{
  "head_dim": 32,
  "vocab_size": 1747,
  "rope_base": 10000.0,
  "tie_embeddings": true,
  "parallel_block": false,
  "init_std_up": 0.0534,
  "optimizer": "muon",
  "beta1": 0.95,
  "weight_decay": 0.0062,
  "schedule": "wsd",
  "decay_fraction": 0.654,
  "final_lr_fraction": 0.0,
  "seq_len": 512,
  "steps": 12208
}
Each number is 500 + 25 x the weight over its row's rms, rounded and kept within 0 to 999. Layers, rows and columns count from 0. Numbers have three digits each. The size before them is the row's rms in percent of the matrix's.

# up: layer 6 MLP up, 512x96, rms 0.607, rows 53-121, columns 0-95
# down: layer 6 MLP down (transposed), 512x96, rms 0.245, rows 53-121, columns 0-95
up53 018:486495461500468512498481528461523521489526509486501511486475478519492513497488542530531505490555482509495517479499538477479511469509510514531524486492483481569508493522502452496474484535486491468467520533499497491452485450463522487495479492506453496462499459490533504462522445471463474493
down53 021:481513466539490515497517471497504558464482493516500487516504530515525453494494482481514511514517481488504467469542490496503501507482474512480458523502482494544513495544510489500541477468467515498552536475497460466482550486501526485429472491466526467497461507507486471507488506511502514443
up54 132:512527505546527470511493476501530444497486499480496510526532505511506487483495470466485439449518451503459480490456489485517497486451516513494529509494467538537516491508556493505487488513513505455528522520514539542516539516519507496515534485559497508530508480503531519529486515517492495506
down54 116:563529422539527511482496486472494494511499474514500473483524492471437454517521481482522510529510472536518472526501529486469506480492468487506516504502457510520482446468474499508533474499472499490517502477541506519516521521504515512497491491541519496504526518476552497518498511469511550511
up55 011:496513497487508481502535534549468502524493467511501515464460503527431509535515515466484526521490481494452471505478505524495521517498533563528476491517461474495487521497449460521505462463491500473477509531526494532497491517459503492522528534512516509476502481518456481495495553494512502484
down55 011:566469466520496488477498514539498475523524527505540509482541522508538474531489479516489554520552480491477514509520508515534498502504477506451474504524494538481503519547536489531537505489514474488492545452514470516505538455497495469497479515512516502465497505508498512526482487476527535472
up56 112:511517482486490538489564504485490517496478497492494499520499516478478529533486505543522535482504495461542479507507502546504500451476470534529535521518488497491469449470555510503502522571471501509488538503495521454494489517514480481522502519478506504480444491500497505458479520522496520547
down56 101:460517539468496530511551499515488466492486510515476492534498516528485470515492477477479500502499519461524449554515531525495497490530506540442470520511463476495471477467500519486463520512521464521502538467504470476514523531478510463511481492486506487490500536472481504514545478494504481440
up57 116:523497519487489462513500496457463484487509469502526511496538498522514542491477497515515485481517478493485526494536515477580485548478502544470505525522515530505475519526525525523508491504484548452561463484473544498509549508516515482488527479509513476517539514478485504505523492504514524458
down57 116:482496495481501522473459472449476511509466506519481489465447518466514495457516491502499448508489501508466498566522489514488514502509510451512534481531464526475483496491504507521469503486488495467475423487486473511529523507490520455492501506508487499491496536511504534468504453471510448503
up58 123:527484504505466536467525486484505492475525483511470486456486515503481510495523436512522504518504478478499505468483485521565486461520495469483473494467457504511480491523497501462495536496490508498492528532500495538506500505513480464464432441519545495548454518519468514497489488527487498497
down58 127:519484505518500549526521503500477463558496513500502520473486486449480485505503511479500533507485477485477506486519461497535476523489488510516451501465469469545506496497517530492497545515516548465482461477569500471506440512504471519496458528482522503488474475507506459466476490515519487491
up59 019:425482504507495519508470557480521497504475488509500487440514469521528517505507512543519476502483499489463487514498515489507545484507478498512478469514439495508480514501560509486502552485524493518511490490501469495500491494495539480512460477529502518541496481515546487502523496528568477532
down59 021:501545474513514529495494508485515578474499528498530506484461527488523469506454508494481501474538497507455502491510557471529506540497487504560475476508472486478540532537506500500525479514490453477473498488491498451492514497500506489450511524499499497511463510458529474512494498546496480493
up60 015:476479520509512549502507518485488470502485485554552518495472499494479495481529509529513519530516478485468519526491491478482478507462506499496462490471495528533520527455493468526484464498501526541502511552497482475517516487478503526511459529490487522467441505504482516542496496424516464474
down60 017:501533494483487551507504480470517496445506509575488483501483512477559476484500487534519523535560517505478487503498530465501546497474498526504512509501517489505517540519499486519518480511495505483536550475505478496481516447485517469429505485510504512531475499525496510501489481527517542486
up61 121:551474501493493458483442448538478451476452487476507505451495458545521523497523542480492514497501504484476547498526495516516502514490474458518500539514529483489510493453490508498500526478471494476517506480515505539524506489463474479517527497481533483516532456533481491505532492512497508518
down61 119:429499516468509511504491493534522498510513501530478496526484494506503539496485488529500564514515506505473503511513478474495460519480493516487505533448478508494555554515530454468480455471514531534519478500476495470524477474500512491491525460494496468475483536497481520469530459526534508488
up62 027:483503486508532505497553527508519531569491534520465479519463496496521451487526508503474513491429492490517515461540487492497502461482471508504507497532497483496495476520538505483507513544529500487497477528455548446451466458475495486506525486494495507499469500504497518497475537493506517519
down62 027:478479443496528502503533518434523550521512552512460505523509595494499511503502474492511493514487504549491497488498492480498522527505519495516509496544502508533541479547524496506523493497519482474516516521505507488456496489529486473475536483480515510508515479496511502508453457483483536491
up63 127:510529519535489504525530489476522538504531476504479494489527506473483492510506493502492526531499468505490502509494516511494464548470492495545575480519537497498524550541473473493477467520511515442475466479481483487484522499530503483528461454497496511450522505539560488501491466516502497507
down63 130:496534519478483494480515565502541475543466510552537492508499529495476486523513476511521504526494505530483521526545495496508491508491481488503531501534520523457525441499428509489507518510488447531490480472514509528456476509476509541477503519496512510510496491484500522512478445483500501539
up64 075:475493535512535497498523483488495498536497539533504514485490506507501461453509499556500500480527469567499462528504499507523529453454504520497472518543519468513519494514505481513506504492473488480516489519489516506491480526457528524479487537475512488514458496488446536543477499568484492505
down64 064:493558546523485489507516479528501520492504535521513508542500465516495468504527463511511478507485521471504526471559500471521513491533524517508493501490494527489479487499504479477485502491515491501526478453549540554474486493520486479512476538440479472520477550548499520493514471478466489530
up65 010:535508505512530508487507470516478507523488510499508485498518491466503449468507456505512511467515505517484465445511488513486516479478478460529503504490475513445509491531483477469496484486477484449507503464526466564503520462527475478523527536536485481470518480452521525512469500523512475553
down65 010:516476472509516505514527502464493523509509535494518501477497549521472470515462523518492516515482455489506497506484457467435525531550495496448511471519503544496484499498517487462501477537501517565499477484506519524451509484487498504455518521513479493470557525515481521489540486514510518492
up66 096:477520498481472525518516510507484505501478488477515497512475522514550493516520504515441533519518443473502553515511491525586520473449518504527528527516472472500533512497555497520531504505495540499497516516479482452480532482468495521483510449490528508518514535516506490503515518499503486478
down66 109:496483506474428518504494516526508465468483524514489523535510503543500500508491532482435539507514504524486499517540499498524481471513465474509515512473458498509475515494555499474491532521503489533471495479551481486528492502436482488532507532477508521519471512483518500530493503559500489538
up67 017:496522518493544511476506462522477490515519512510479490471498488473519493525525505514508520449476513457507501518485467518507519488492456505476527521482534534472495508515498475506495559504484494501523530463532540501442517455449550508512536536523491500494509511491511545504509509547498533444
down67 018:512508482508461484512549539419497495543498544494504509508462520530474472543505514485498484510532460507453492503477537455501446477505512470519468489507502511516522487533484536499493494503497485532505481515481511517496538534538498506531492496521510499490458505499499474523536490482450540508
up68 138:478524486494512472485529464463491487525493501506522500543472477496504496511494507473518549440504483491467495477500526495500511463478532498484482491468517533508509506489490501484500502492515530462491515498452455554477500467542502522492505482524492516534532525540542486508492499443458576489
down68 129:509490494512502483474515506489523524514497525493540477534476468521542496494508484477513497483552477521469509486490529508528516498485500518491473488483506502487477512492552547513474530509551506502482530521485426480485522494488513460532504508490453465458549521540490517451508524450519535492
up69 026:457475473492502491519488515519502491510487495483493524470435479507482481481524482454520500572535505502488453530500545492478473528484481518531500500520505522481499504457469489464471496512485524465451493545482523474468519460521517463523471514508476492518464531532481535506495508516494513472
down69 036:522479469509495524507489506500516540499504564534460503511518492520550433509511471488514547529524480505472512510533518470551523536487503514517498510513491499455484505538530475496517506518485508479510521476474456502489529423501512448470487483493508523508495517487475494508466494513486519471
up70 021:487526487450513500515510490453478473507455530523486519473484490526495481476516470517522544503463507491458463503500533479492496559477460493476476533499484538511506541539496508518500486500511495487439534515473490502465477470502534514536478484510464501524465470500554521505491537495519520499
down70 028:517533497528522537484508482504504540514517560555474499480467529509539491503461496513508529543515457488487482489473527435531519535481516487525523491525494499519504502569529501515513513499499519474498517516512475507443519497516511457459497510485510513509484514506503477508479493556482535483
up71 138:455488507519496479499530511487506534473553529458520502478535479521477482465482510478493463546444525472502474489516496552533512502543520494474490502492498516483458506487499503488476504495469522508465530489515492511479520525467474511490486553507503482524452471514541497503521466460509475548
down71 130:479529567488530507531541509522473476503472471476504473510516471493516497511546487499493514519512509469509457468511463483465528480502534499501472499484495517516493484496494485521477481514487484476489478548475533496502495534530493444521531530467473486512466443476473494554537511522518534524
up72 127:508521463539535558494515521497523503477501512480458523491499524509528492509520484471469531503476548466518479506451523569501498526531475452468510468535527490520498491550479489469468516523519481510540505531493501500511480495467483525521514487470511547498503487502525505505520507491447480514
down72 146:562501514505510467510518458485498528516517512480477517491500540465512510504490485474482557466499557480499501527479542535504509558500509499555539489518501516485517476542476502496455508490471530516557492536509498510512507515509460520509484475499506489498505500521474524509567522511495468486
up73 057:491464529520415485522458484492526513512451488504511507527551470501499480505504473506500497479515493530465502479527455501480508468502479494527532478458486507494473501548440467481503469516496517528485472506527504536494501541524505514495493493493491510532494526481547530528515509492531524457
down73 064:456479505480489526472478512486483530435498503524484518488488477503547473482495455573474483468497506516516503483470481521488521468485543520550523480499507554495484530540499508482524489509506526472489508463464453534505511466477490456485488489497513501506515502503462530474510508495512505456
up74 133:511495516466503519494490502484526530488519518491479559525511539482495476516479509493509477534469510471499561519529464517500498505499465494473496458488471524533483511500537487511521502494537469510482477483502518527536518500528557476506441514504488525505473506479536512535458487422509500530
down74 144:479507510502498501534520514517499509456562509475511493486468501498500497514541534462514513516486492516472481521537475547466541515495502490477494505570490464483468510524522509518492485471501532505533456510472529476484507529478510501468492453516474484478468485518492513459457486480537473447
up75 010:504474494504528538474529473479516470477467554520533470511452514490479512505472480519507479515477504523494472482494492521504464456485466501512508491482493517505488474510471462488487465544492511512495529464524527482493483515506493524485515531537490493547483482523529504462493540453512558435
down75 007:489482497494487511515523463493467497514526481467524458477511498523497485534484539502498541524521489506527533471457496494495539502496555497494542448463503520493493499487514552514521470453544492562501485519497521507500522483479549487478475445536532514498520479474507513464496475517502484508
up76 120:515477522477471504470520487517515510493525483508507462492503509497491516537535473487471475448446509502505501535520489503518518506470444453486478509496515524530467509512487456495532476482455470467465489536506497506463551547506531468480475515484503484471510496492521529482473525487488547459
down76 120:479484514465506503528479511525539462542511531514538468467509507502519472460509507461515481504509526520513510499481440508483488490529498506512503502507505479429520507497475531526533464463551497472505480523506523489521541546540454536501499522478504519531518523535505515479518493527514535512
up77 126:531475452505505494523495472501473495525452509492538530512500512541486516477482485477506476491527510482499495447509531480511510489482486543498521534516527512498535520475464500461561447477522496542518503525528457500479483492525489527516504508486518515451501476491503523525453463536514512455
down77 120:519513539495531484513494513532490532502461493477447490448509502539519508521511542473477543506489534484499478485444476472475450509506550536529485495516523498500476502500510512490517488543516514525511512478493509529495477537505508519517483518480501517447439468538491461520513529529500485490
up78 060:444508523505501484502503486461459522494571533497543524494507469468541504515508512466496456504515483456502516486527520499494525510503497499499454510513505474450502468499485509483486506543504464503498484494553496488535499497518476497478517485447471516481492498515553507517511479435511540493
down78 061:523483459499444506482510493461458510460519473509494516503529457516485523511486535467501456531492513448526521483527497508480506474507493520512485525520514517456452507498518487468452500506555472491486481504527528501502530501504499492515512507468507506431472489515531478482491501434479485506
up79 022:508470488485523500528492557475499485439490499520512511497494543475488504541564462546456523514529531533473491469462484493532501499514479512507464505510488522472504496477503469476507481475504480466492488482509522496514489478510502498405509518506511498492503505496451498487523502512454509467
down79 022:531482474501448457497482485535497495524531506511486520523478527465570454464476521419478516511544474493530512493504452492475529501461455530470494493495485501486526518495547478538497504509513486470505543501504485517494521484480487497519484501500505520486529500535498520495495488527527498522
up80 016:530455508502492555514543536490512501468451476491500510503482491480505470521484458489499502512515498475501502535510514530513462517487527461530500541542481482488470477526574536503488530471536474503509510490482508508507488486536484550492501469510504495508537458508510499490503532538518558500
down80 017:506512489501541491519493493484490495539554548556485551490501509460525464510480441526484487466469478521509556516443460479546559521511489491529487518496492463499511490548522485526487479503501519495505510514475511487483507503508491515507508512492524537501473508481509466475499548516508505494
up81 106:533499489467536486488496510504488476523521538525506504504539529491487528549524520489495515531461508493523478502484515485519485508486498494508520497519499493497502475516469480520495497469506520462528499501556520500468541457521495523470563490593478495550505493523447507463489530499490512472
down81 120:520509497490507520521513519527493533490485459493484519511498517470513499540519512500509519447452465479519499507465522516488498503481476509485519552495509511422459474524491441516522516490536492480571478484483509530498540512542514544473515535498520470503475477498484478487490475501513473511
up82 134:470512502518491444452533495463488476519519494465512447509508522525531517481462496462482470508459495510528517481468494500489504496489468534521517535486497523518486531528500445494495487477497557493540497462527519503488535533476470467466549504468468524499518494485513479495475476473503474494
down82 122:464508536544516503498513515532486471485541489513501521485469489561472492524551501485511514496521452478501508490497510441505500522487514504530455442474489498484504498535551506509489506527513544504507484517446470483541483481485498507486527514535475472523559533523513533489499501494507489496
up83 128:469498497541512472527478516499520508525574497556495512497492485500489513501502501534520513481471549492500482480504470478496538477542495554524528506486489519468463520505491479546537562490524530478510456503500521533497479511518481488508517502487487531477476482519500509515565489521535477495
down83 144:468489514499485508496498537509517502464512516442506532522534470532554492486517494579458501521519513492495442457550475507481465457483504514490504487488487489458502507503495511492526505511505505504418454486485509525492507513496524479470502500513509503445497494493512528477496495487467494515
up84 149:477507487559522476519505464465503522513534499496495500532486503468490539517486551539503491472508470516467453506497493518512459505463501483453497519439532481489496511510490472500496532486451526514474479470502551519482541492517529512470515505504525534523503478471478533528478552494499501515
down84 137:494484517528482496532472481537492535495468523505480503498481489450521526519478544503453478473505511511453531509519521508527473546495537529461472510522508495498520519540500483494503509548486481509527515513499529516488502454504521524539533489493514514541485465495467450463465479465544479501
up85 088:520519507484501528510511495529485544515488495473524487502495529467445511499495496485487494487466456484532538517473457494485491454494513508513469519504520471457504476535558505532502454494504481487522509549511486477478499517511528543491461484514480479497444437505448492480471498497494482524
down85 094:528486487543448510537502516460525510436471506526527537509469497494494480492516493475484532523554473524458432486528483457480517471536483486538510477500493483488512531527516496484540462492521489485531499532504490523512510508482488536492468480466532481494548496505511499529504506502503514510
up86 025:491481523483460547498514489474519472476535526469530491520497468458485491479455547502521492477573471549528511507504533518482507494493505515458552500472490523511494473491553485464514469493508533525494527472490510514477500475500480527522515505495496484482510472480527469464536509471518477513
down86 029:484532463516509505457506523504486540446502529496480527525470540478538438526495469512524493501530492484531465482493482489506520502507559497527502499462495479497569492491485499494514485477463541523520519500482522508512518492528507472491499483509518482501452563519460482493490493494503534467
up87 018:508473464502499511498503502499507477452518459506514531475456507492507511511566469490485524433506469501475466473493540494487465467464500548490508496501497508509506486505507486496508505530470496495510470471538547509482507483537468517470492483517466523568474516493529505453468529475492493518
down87 020:512500470536554514526491491485507496517524505479475530474538519482519487500510496519511539497517431500538501422511477448520474511471477499507505497495476527513527553544525502520516479491513537477507497505528485498482513469510515469485501495501483518517475488522465514542488501522467562475
up88 136:508506521531477505540475500496519542549478517491532525523482501520489505521477506470531485501553473471486519521488517507489470455520505446491512456486538487471455503484536477493511500505433485490496520558500508496528492525492517513515478485493520512520473505522496541520448449489509473471
down88 112:473491483502493505519444512527472477452507501501535537478467492525493561493546471484519501535474470505495471560500480482474501524489518488478491459540530507495505507517504502541512495450516490513527513494522512519472464488481488539451507484508483523508495484486478501445493468526463488538
up89 092:533515521519509534515530502523459494514465513501507499519494465512509528491517448493430507476476468549470483494512528488473491492462465499492571513520470512480499500535466505509461482526528453454508500495489488534481515505466500460516474526512491507502480507486495534466503542520505538497
down89 095:509511510521482536503517487521447508489522501514540530512510492488522527494502519544470484509464459487474500477467500526546538473439496478480536495524470488493505489498511538472537512510521510490456496470493479527525478468481500481551454508483438505529470473479490448481511497504493521498
up90 150:523491491512492478496478536489448495476412496475459524488512493485485551539471485468538491477492511496528524494492494507499495474491497497498471536470519504530489499529503443470530507475458516527522496459538481504496501514461533507490468491514449482512504530522531471533527474478501501498
down90 177:463499518510556524487506500531470522544541504474482506520512512495506523509530476527463494558493506527535482505470485512476492508558507518469441533481502525500537498536506502490511494487509494488515462461515512539506509513472557537444536504497488520517519478527478507481466525496516479497
up91 140:525521487518485476533534526505532478512470539538511485485467483489514544508489496493486523529530483492532516526483499473525501524534439469496494467528530414490510472498515496500529490521531475510529523489476477514531528517488485497505490467502527506529501584502493499486524486495512488469
down91 160:519518469517483478518536505468492499505510540503534500495474516524474496515511457485521465513495505478508486494458496531499498521491435499498499476550512440467539489509516474515527465507521520479496483468524461535518554532505518486477484497535549523510527539470455499474512486470506486533
up92 149:471530524466503496486531466495520453503528521499477480481521530552502504513516478521507530518519531462498487471459499491519505476515535509478473498494490495418458514531484539532469550511490481483516521535530484519541497518503525520487507482505525513500514483505471536511506507519480523436
down92 129:437458506495523541522508473502530519478528533531466527483520478501529466505500494489497488494463516474548510520497524532511506502526470536481499444471501497495508524491530479533549502471522475461467496509513513516470533451498511489486516507508472493493485489495504532444496501530472444481
up93 116:520499462487458489449481480447534498509525491557526506468500517485484474534533529472483496502519514489465526525515496465548494483488498484533516519505470517476502497496488520454540480503500482518506498478537480450481514527511475452478519537472477524482514507469518469465544494483528480505
down93 137:480504531483477526473525493552479474476490501517521512479460502459483492493500547562492518490506506518536508467474521509513470513510457485511506517486502527514520488492502520499524439516471467490497482534476515454501473465495499486538488483549472547499564508483487523519466498477474478529
up94 113:456483523521532467480482484505474476500488486512481486492512496499504468446509542496483485501477485532484484525486461471450457492522460455491515494505502518527515468518528493530528517484459480486446512436544498478523501522535493521532524564516461495504515529520509497511496488524511501512
down94 128:485478545459516496534503472488464501513489485491488489497517485512520505510453460516496491527467516528491470515505489453536524503476525493522502519519486458551512459507505480515520464514474481521539503549522538510490511515487533488528549474503416478501556471510488484494512491486501518506
up95 014:500457492511472537488537493512514468487461470518496510475449483488498479555525479468522498452490472478476503535481500537504484465508524535540512524518542506501485505528540511522487521531513453506507483513478516522531485486523484508499512484511474504548476490456531485428530499503513508489
down95 016:503490493541528473522515516458479530524544535501518535533505490485506477528499470539536468508487477496545483442501473464496539534484497483544491478533469495545545538539509516505509501495510519472524504491482503489479531468515528521483500546511525515524499523515503488518494499488439500480
up96 018:461512524467508446469506481452498481511555491521477522508469535533513552492493506495472506524504524473530504536494478477549498495498506483483469531479426521491504518487514480514533486473514506487493501509481495462513458485495493513464495486466498496478499499511419512488507509494533461493
down96 018:527500493497465493483501490536524514473485497534516490485494535496535541453461493502542544469567494477514512490500496465471521497503507519479486494528498449503495490527509517492520502535512518487505492523436520462515487463489483503515519528480519513455523521545500513504482516475521569536
up97 123:539513486536516513481483488575498515519505513446458530481494482533524489484467490505530482514517498475483478504505524470508480482495493514486478487497585540473470499473509491502535528491541493504501495460516477526448527479502513558506491498536508509460498495479495496499465498516515524466
down97 128:457531503489488496491493493531469507505503476462481490532449458467483507477503508550504497499517530457545511522480503518481483521494465492510515498529501510505466506496490501500502483546493490517525474546507536524523480529572561514518457520459484470485497460494527480486491529524485478531
up98 061:483512523500521479471500511485506535488495514498443494501499489512460532497484482494521512489525495530498480531509487491499447544521531501480483525506529504539502511502490489513511431517527524474556510522459544495493520500488491458479491502490484515485548485500536551512490529487589510505
down98 060:496512484514513516455521490504494502498520558524486517483482467506515489517458492512511505486492455539450505502552510519538472531545533479479526509506529489524458515515489492503519469486513502488491509483495523492467492493513478403433519503493488505452483481495506486499494485532541505496
up99 013:452550527491490541519478526513437450455476474510554480513471502491479521535517492477515509504458523488481481511517490493481520484504483522473523494522460510500462514466452482521522475485505500503503454463491491527458528519473484513514516530532525523486526543504498522482491495501517535498
down99 017:577476449503494477482515506520521546496549501520482515494495493520537433505491475526474509517563487522482483480452502501520534529443509486509511452508506488490494520523542499534494497499504497490486504500524449475524522479512532469490500506506501499503492489516512491555523503483499539485
up100 033:495492518487439468480504506494511505510506483488539495530483504499488511512535517492476544478523508485476515508490544479500505538449521527464500506490524550516516507502516495495499512480527504485422558525482458544454487494510513509503519474531483520526489505521517522478531519503476551445
down100 038:492515474513484508484502486507506518501516534502497490512486495493521469518499467484498543505564434497497501450491513465564520511488510494480524509499471523513503500520491505531478488484502502456512567490510433493494518495491495457462525515483510473547466530511462516514487508481468558484
up101 127:499503491544481515544520510507544497506495520517478466489500514531527448520466541501551492520512454529492535548501468537510476495508481496498498497513543481516511490457483526485491484528488521478498492483507509510536502505512509542489488539460526499557559522499493502432485467499492507503
down101 138:499486482487485482473525512514534494489545494493477449502458531478524492528555483547470465478496460510533517500470478498498525499499504508524503543517518514526531505500504466497530523519508504537508474491542532506484499501482520485559474523467507484475487523528448478500493473541448541514
up102 088:486511470524510480460470485504522501445481511503481524494488454505476497456513463522498500557483517512502520491508494507505555494491491524510437486530527504496527521505530522491463507457467509509504483475481522521516521495545505466506499481472495517522562514505481501432447534500513520500
down102 101:556503523508485502484480522489488509548530512519530556499511505476464499464458560517502507527477527506543526496471507464468515525486498457486434473470538507494533521504501520512481496516508497494481508463534466522483556507506493529492489504471531467499499463486498488514488463479517516511
up103 142:526520490494471522504465494502525523500419487495530469528538473499506469500503528472529491531451495503489500526536489496516488531491511529488482469530491524521527511486499519456518520492463555531526464477506502462504536488526499470495549484441536492510524476479493512508480464509474491499
down103 131:487491509506485500515514516426474469503512474480478515493517522490501481478543471533505522550503541477538499514495502472479524506522502480494500489471490523524534480539497522451500481529465455517485460455462499524449497509507502455541482482455517482505467505501477526494479520506479526541
up104 016:454496537511487481494464532432532508520516491512442529496432486485500489492469506528526496454493483491521457471490507490533509477460505503462487503527507515506469496479493495461485551536485488508488522500459503507526472515518498517505531482538517485515531531523488544491491518467501482532
down104 017:505473440505504489512495509495502549482488506519484521467479521493511491501457482491517479544532427491492504492500500503487568543506491488505524495520466474513512498538516470454528517479512495499483543519511512485448506495534500469483541458469512483479482485497501463563490483502481490475
up105 010:478442476529481526510474511477447535490488490500508521441518510477493495499513525429471487512495482488506479503466485521549490474503467503492494463461508523531499481500468496510503526492495535520446472518503509520455497538522499468522450506548520498543490508481498513471527500489496518530
down105 010:485534481489507513498474484512503537511484526509471445487464475512535459494485498499512478445503477552520494462530481498513471528492507557493489479508490508514464516523478496511524470470477480498491521476559518516520499467523482514462487464458499534544514535502511500510534535449490508478
up106 039:535500514483493523534484503486524493513480501534498542515518456482500520533509493488531476480486448459516519491493494474519473559486483527498484509469483515526477496477511509504494551494483539487510485538508539441455493507509453481550477489497472508493496544542446503497457488495472493513
down106 037:572494489511509527501468481496543523539505501562461500468508517455514447494454480516522497503481489475470529499504494490547489523473487509512497496485511487498467531490520516510529542490463539521508529533500492463493504486531495473499485481482501478502434531478466495502513488509457528493
up107 123:466472469483493465502509509502505478522524485535493508476436529502476477471524488503488477518483510516514474562512491475514463531487529555504446498475491523474562515488445483505502499484509509496532531430490501488455493493502500525541496511484529493504453517482486505503509483513485474516
down107 121:524441480539514531465519524476488463489481490454498498529497486539515494475515525438493501492507477487511462553476511508538502502520506539522459505505490503502538533525486495479492553489502491514531523522555486511482493505462529521465488536521490488480493525511524504496473545483518493455
up108 134:513499484482488494535544457519529501504503516472512477511478462501513521477464436488512493488481514481516469504539500495455478454504498516479513498495501435456510479500512449510493503533501479493519504545516513537506479478525517526493474544540515517480535446493477479512498519543474463508
down108 118:501474459511513469477539511504473517481492551491482486516525458501535503493527465502477484546465507492484469509544478430532491484545476496515500485515442514473518471500509483515490501495489499508520517448486503474528496514470527511559528494487493525510504496457538491463493502489453509483
up109 118:538516492540479498520513497456540468459485522528511506482518527492495486492468522526475537487520548506502515520532482479506531510523460501480511506535489504500516496490476504520523497493460520521499496529514478488515524539464541485564516513506476463460490561514530512509501495526545554468
down109 118:525486489462483551465520511511523504473481480521544500517513479494504492508516457511525482449431521519484522509525469495477535493520504497464538476470447548472482496521506527511482484466465491497509496521472538502506458515497534530535498455516516517500534521508471499486462479479496481484
up110 138:509517515511515487495525504465494481526510468475509464481507512501466421457491525508476493511488505473501484464501510502492547472449478508489481514512503551461507471457486511515502542511479506484522488508464463451531488540513498519432547493488494489490457482541484483484512484497491477497
down110 122:491505487517461477547468497475530528505487489499484524491476519501553430531469538479516522519525525468503542475506516475465535496516462482463522536524521477535473498502521479471473511493515484469517486500468508523470519477530506491527495547522486495500503482538448493513465479528492481489
up111 119:464507471528506486500491488548433515477479545447527503514486515496539507499484508501536465533506538507503563489493499485473534458530475485513495488497518514482449521530511526538532527489469495527515472510497448504506483476498461468493503493486483498493532478483478514515496527465530485471
down111 115:540551493510473520506541456484507497525477480532496482514491502499494505511496554509516529473506479498464470505505520485565474523519513497493503549506522516504485489463536482493479499463519510485521512507532516522477452490468472430492468497473516509499470499495493535484558517467545477501
up112 013:516514542517499564491492536491514530532500501545476479543464463508496494533482483483485501475507506464494481513514520458486501522512509492487521478473533502543525539460452479502495458505437474494495486494543464529500516471469471461499503562480503476477487528497507501486488509518506488508
down112 012:518500531532439519529508454499509553527497526474525487522507487512533487517496513554497525519533501522495531492521492522535504496532499521489506459527501571495482524515497520458521511516487497520444503484497463522489493497508530477505507490502501488496500535487470478461502492432478541536
up113 038:484489516560506490523497508464496516501503497522496493450475476457483511481513483500540481511529472531560527531526476468540453499492484524535483488510478528509518527527540489501537475475486479500484514540491524510525490496509463499466454459509489532515462472489505447519499499538519527501
down113 041:519512456545529504485477496483501531467483529581517513482462488442503496517429471485526459483498484498528504519484504506513503536505515479541496451521478516518530538538527467533502500474478517479493531493493512497469523476528491489500490497485495516502483477475485496499497474555495508475
up114 097:546494465499493516513483545448501467477507538544516524531483515521513454485490517541508477495499520511460474492480473538494493529521510487490487509480524528453533488485462498486474503544484461519497521514500518481534446500456519522514524507491457506497527512497490566496523466497491514519
down114 098:491524495522501492464511500493514497509494506535526521535520489430490491481442515519516557495508511459495524497499479524474491502500516480520526494547481527494519550487556476532508555486490504467468481497479460485480524511541520491512540535506536526532472519497509451490474496530491502498
up115 114:489483492492507495488506560492509530491506496513520509507482526530525506474519511496506512502539524497545472529490460443537499527501549517501479482476512533525490491515482486538482497482485441537508521544519472504511520462502486518479479522522468508523534450531481537461519514491478519437
down115 103:534485457540485526489517518543478497473508453484523470483482494512496533464531487525542506510495523533511440489521535480496482481521530555472462517526472467492494496522478487504499539519493498492469479494524505544521526489489486492542516542536494485531503493481494517529500504530448465519
up116 137:472462527502521498481533496470522511509482477492488468469490440493472515473510536540526536504473506485519475498497475494482529553484524478484525483489495519496495445504477481515518522480479478483485471471501508448497502536491555517416521511513507457510512505487555493500490488503472498488
down116 123:451521493466498495530527504479518522487494527474486431510511432519501505491503518485461506497532527478466482457484549487536538494519536516511460517457504486490488493531527509466494463505509474480530513470473525506549500480486510481506496471548479525483491459497485522503502484520482482528
up117 133:510461449555519532492512498528543460515512463515504490468477522508475543490469526503506550496464460477488485500532477498478461499483509488527493530512477525474530515509508509454512510439523498508505516483489475485528464513524530508520513515490483473468535488544500531449482491497507475516
down117 115:493505520543471494494528483504486518534509453494515503488500518529523520531528471535503513521468508493497545499553471516461526503533498495530469512568468498465487544486526472498466466462478475495537466469504450498498490521504489510503481467524480503527517502493482555489492518510540477476
up118 127:520478507552493493509514532496508503470482468505512504492475506517522486533491490509495494458477575512535546450504513496505470502538504456450513513497521514559557479493490448472481476479498503478523517497488509464468515490497485482487472513493511550458492495456493506511519486498491482540
down118 148:514489490506504477492533478510528541553451514516520497472455513495538517514539476481488520520491471472523521467503471501494523520497506517487513527490519531504507530535537515460486455477526521501535512510512485507499467508507572503537523467557511494503524502513439494511523481522462485498
up119 128:540498508524472484532450457525520487505497521505503529509539525497455497479501493475499486491540514509502467534476523475485505512517496525497554509520536499487498514524472471488495485490499502477494477440435493517513493476454495505529476440513475532449491513494498501525470446530508472511
down119 127:508487549485505482476533483496525483490490508529538541470516493488509501516473517473478515454505470525511500504528464499542537498493539503481487464516534504530520529595475510472466486494486493496535487532519509519504533484515481552491510453483512496499463467507542517482504507518477477518
up120 112:519503518491475520493527529528540512482538495504521563530520494505497433515492526483549482496484461498536495520533524527506516482499458498528527476520485523480509490493496541482539545498477507492502477523501499525476463463457488506492474553500528493508501486483525490507466479463539525455
down120 103:473505501465477487486484524511516492474525471550533541486504470482477477487506501498471513494482447503449526438471524540531499507458480448516511486456507492483496486465488526530514495513487453518492499545469526450508520474477484496535508511507486482526513532468521527522520509492525481511
up121 017:492498501503572481513521503474525496541482523521502460506508472493554482489484511489521504501473464496511510552496531516466485559492474503478474520479488559505512484515514496521508547516522488503465429511530535472471484473506503516458479522482506515511513530452530517501488508530499486490
down121 018:493483501533526532507501496462514525528534574514495497486470545479507513494496431562522501491460493492494442504525507504493486508491490456513479498479511469550514488521520484517542535486481484502491497527511516491529501467529522460484502509487496492501499533492519480450456485523475485473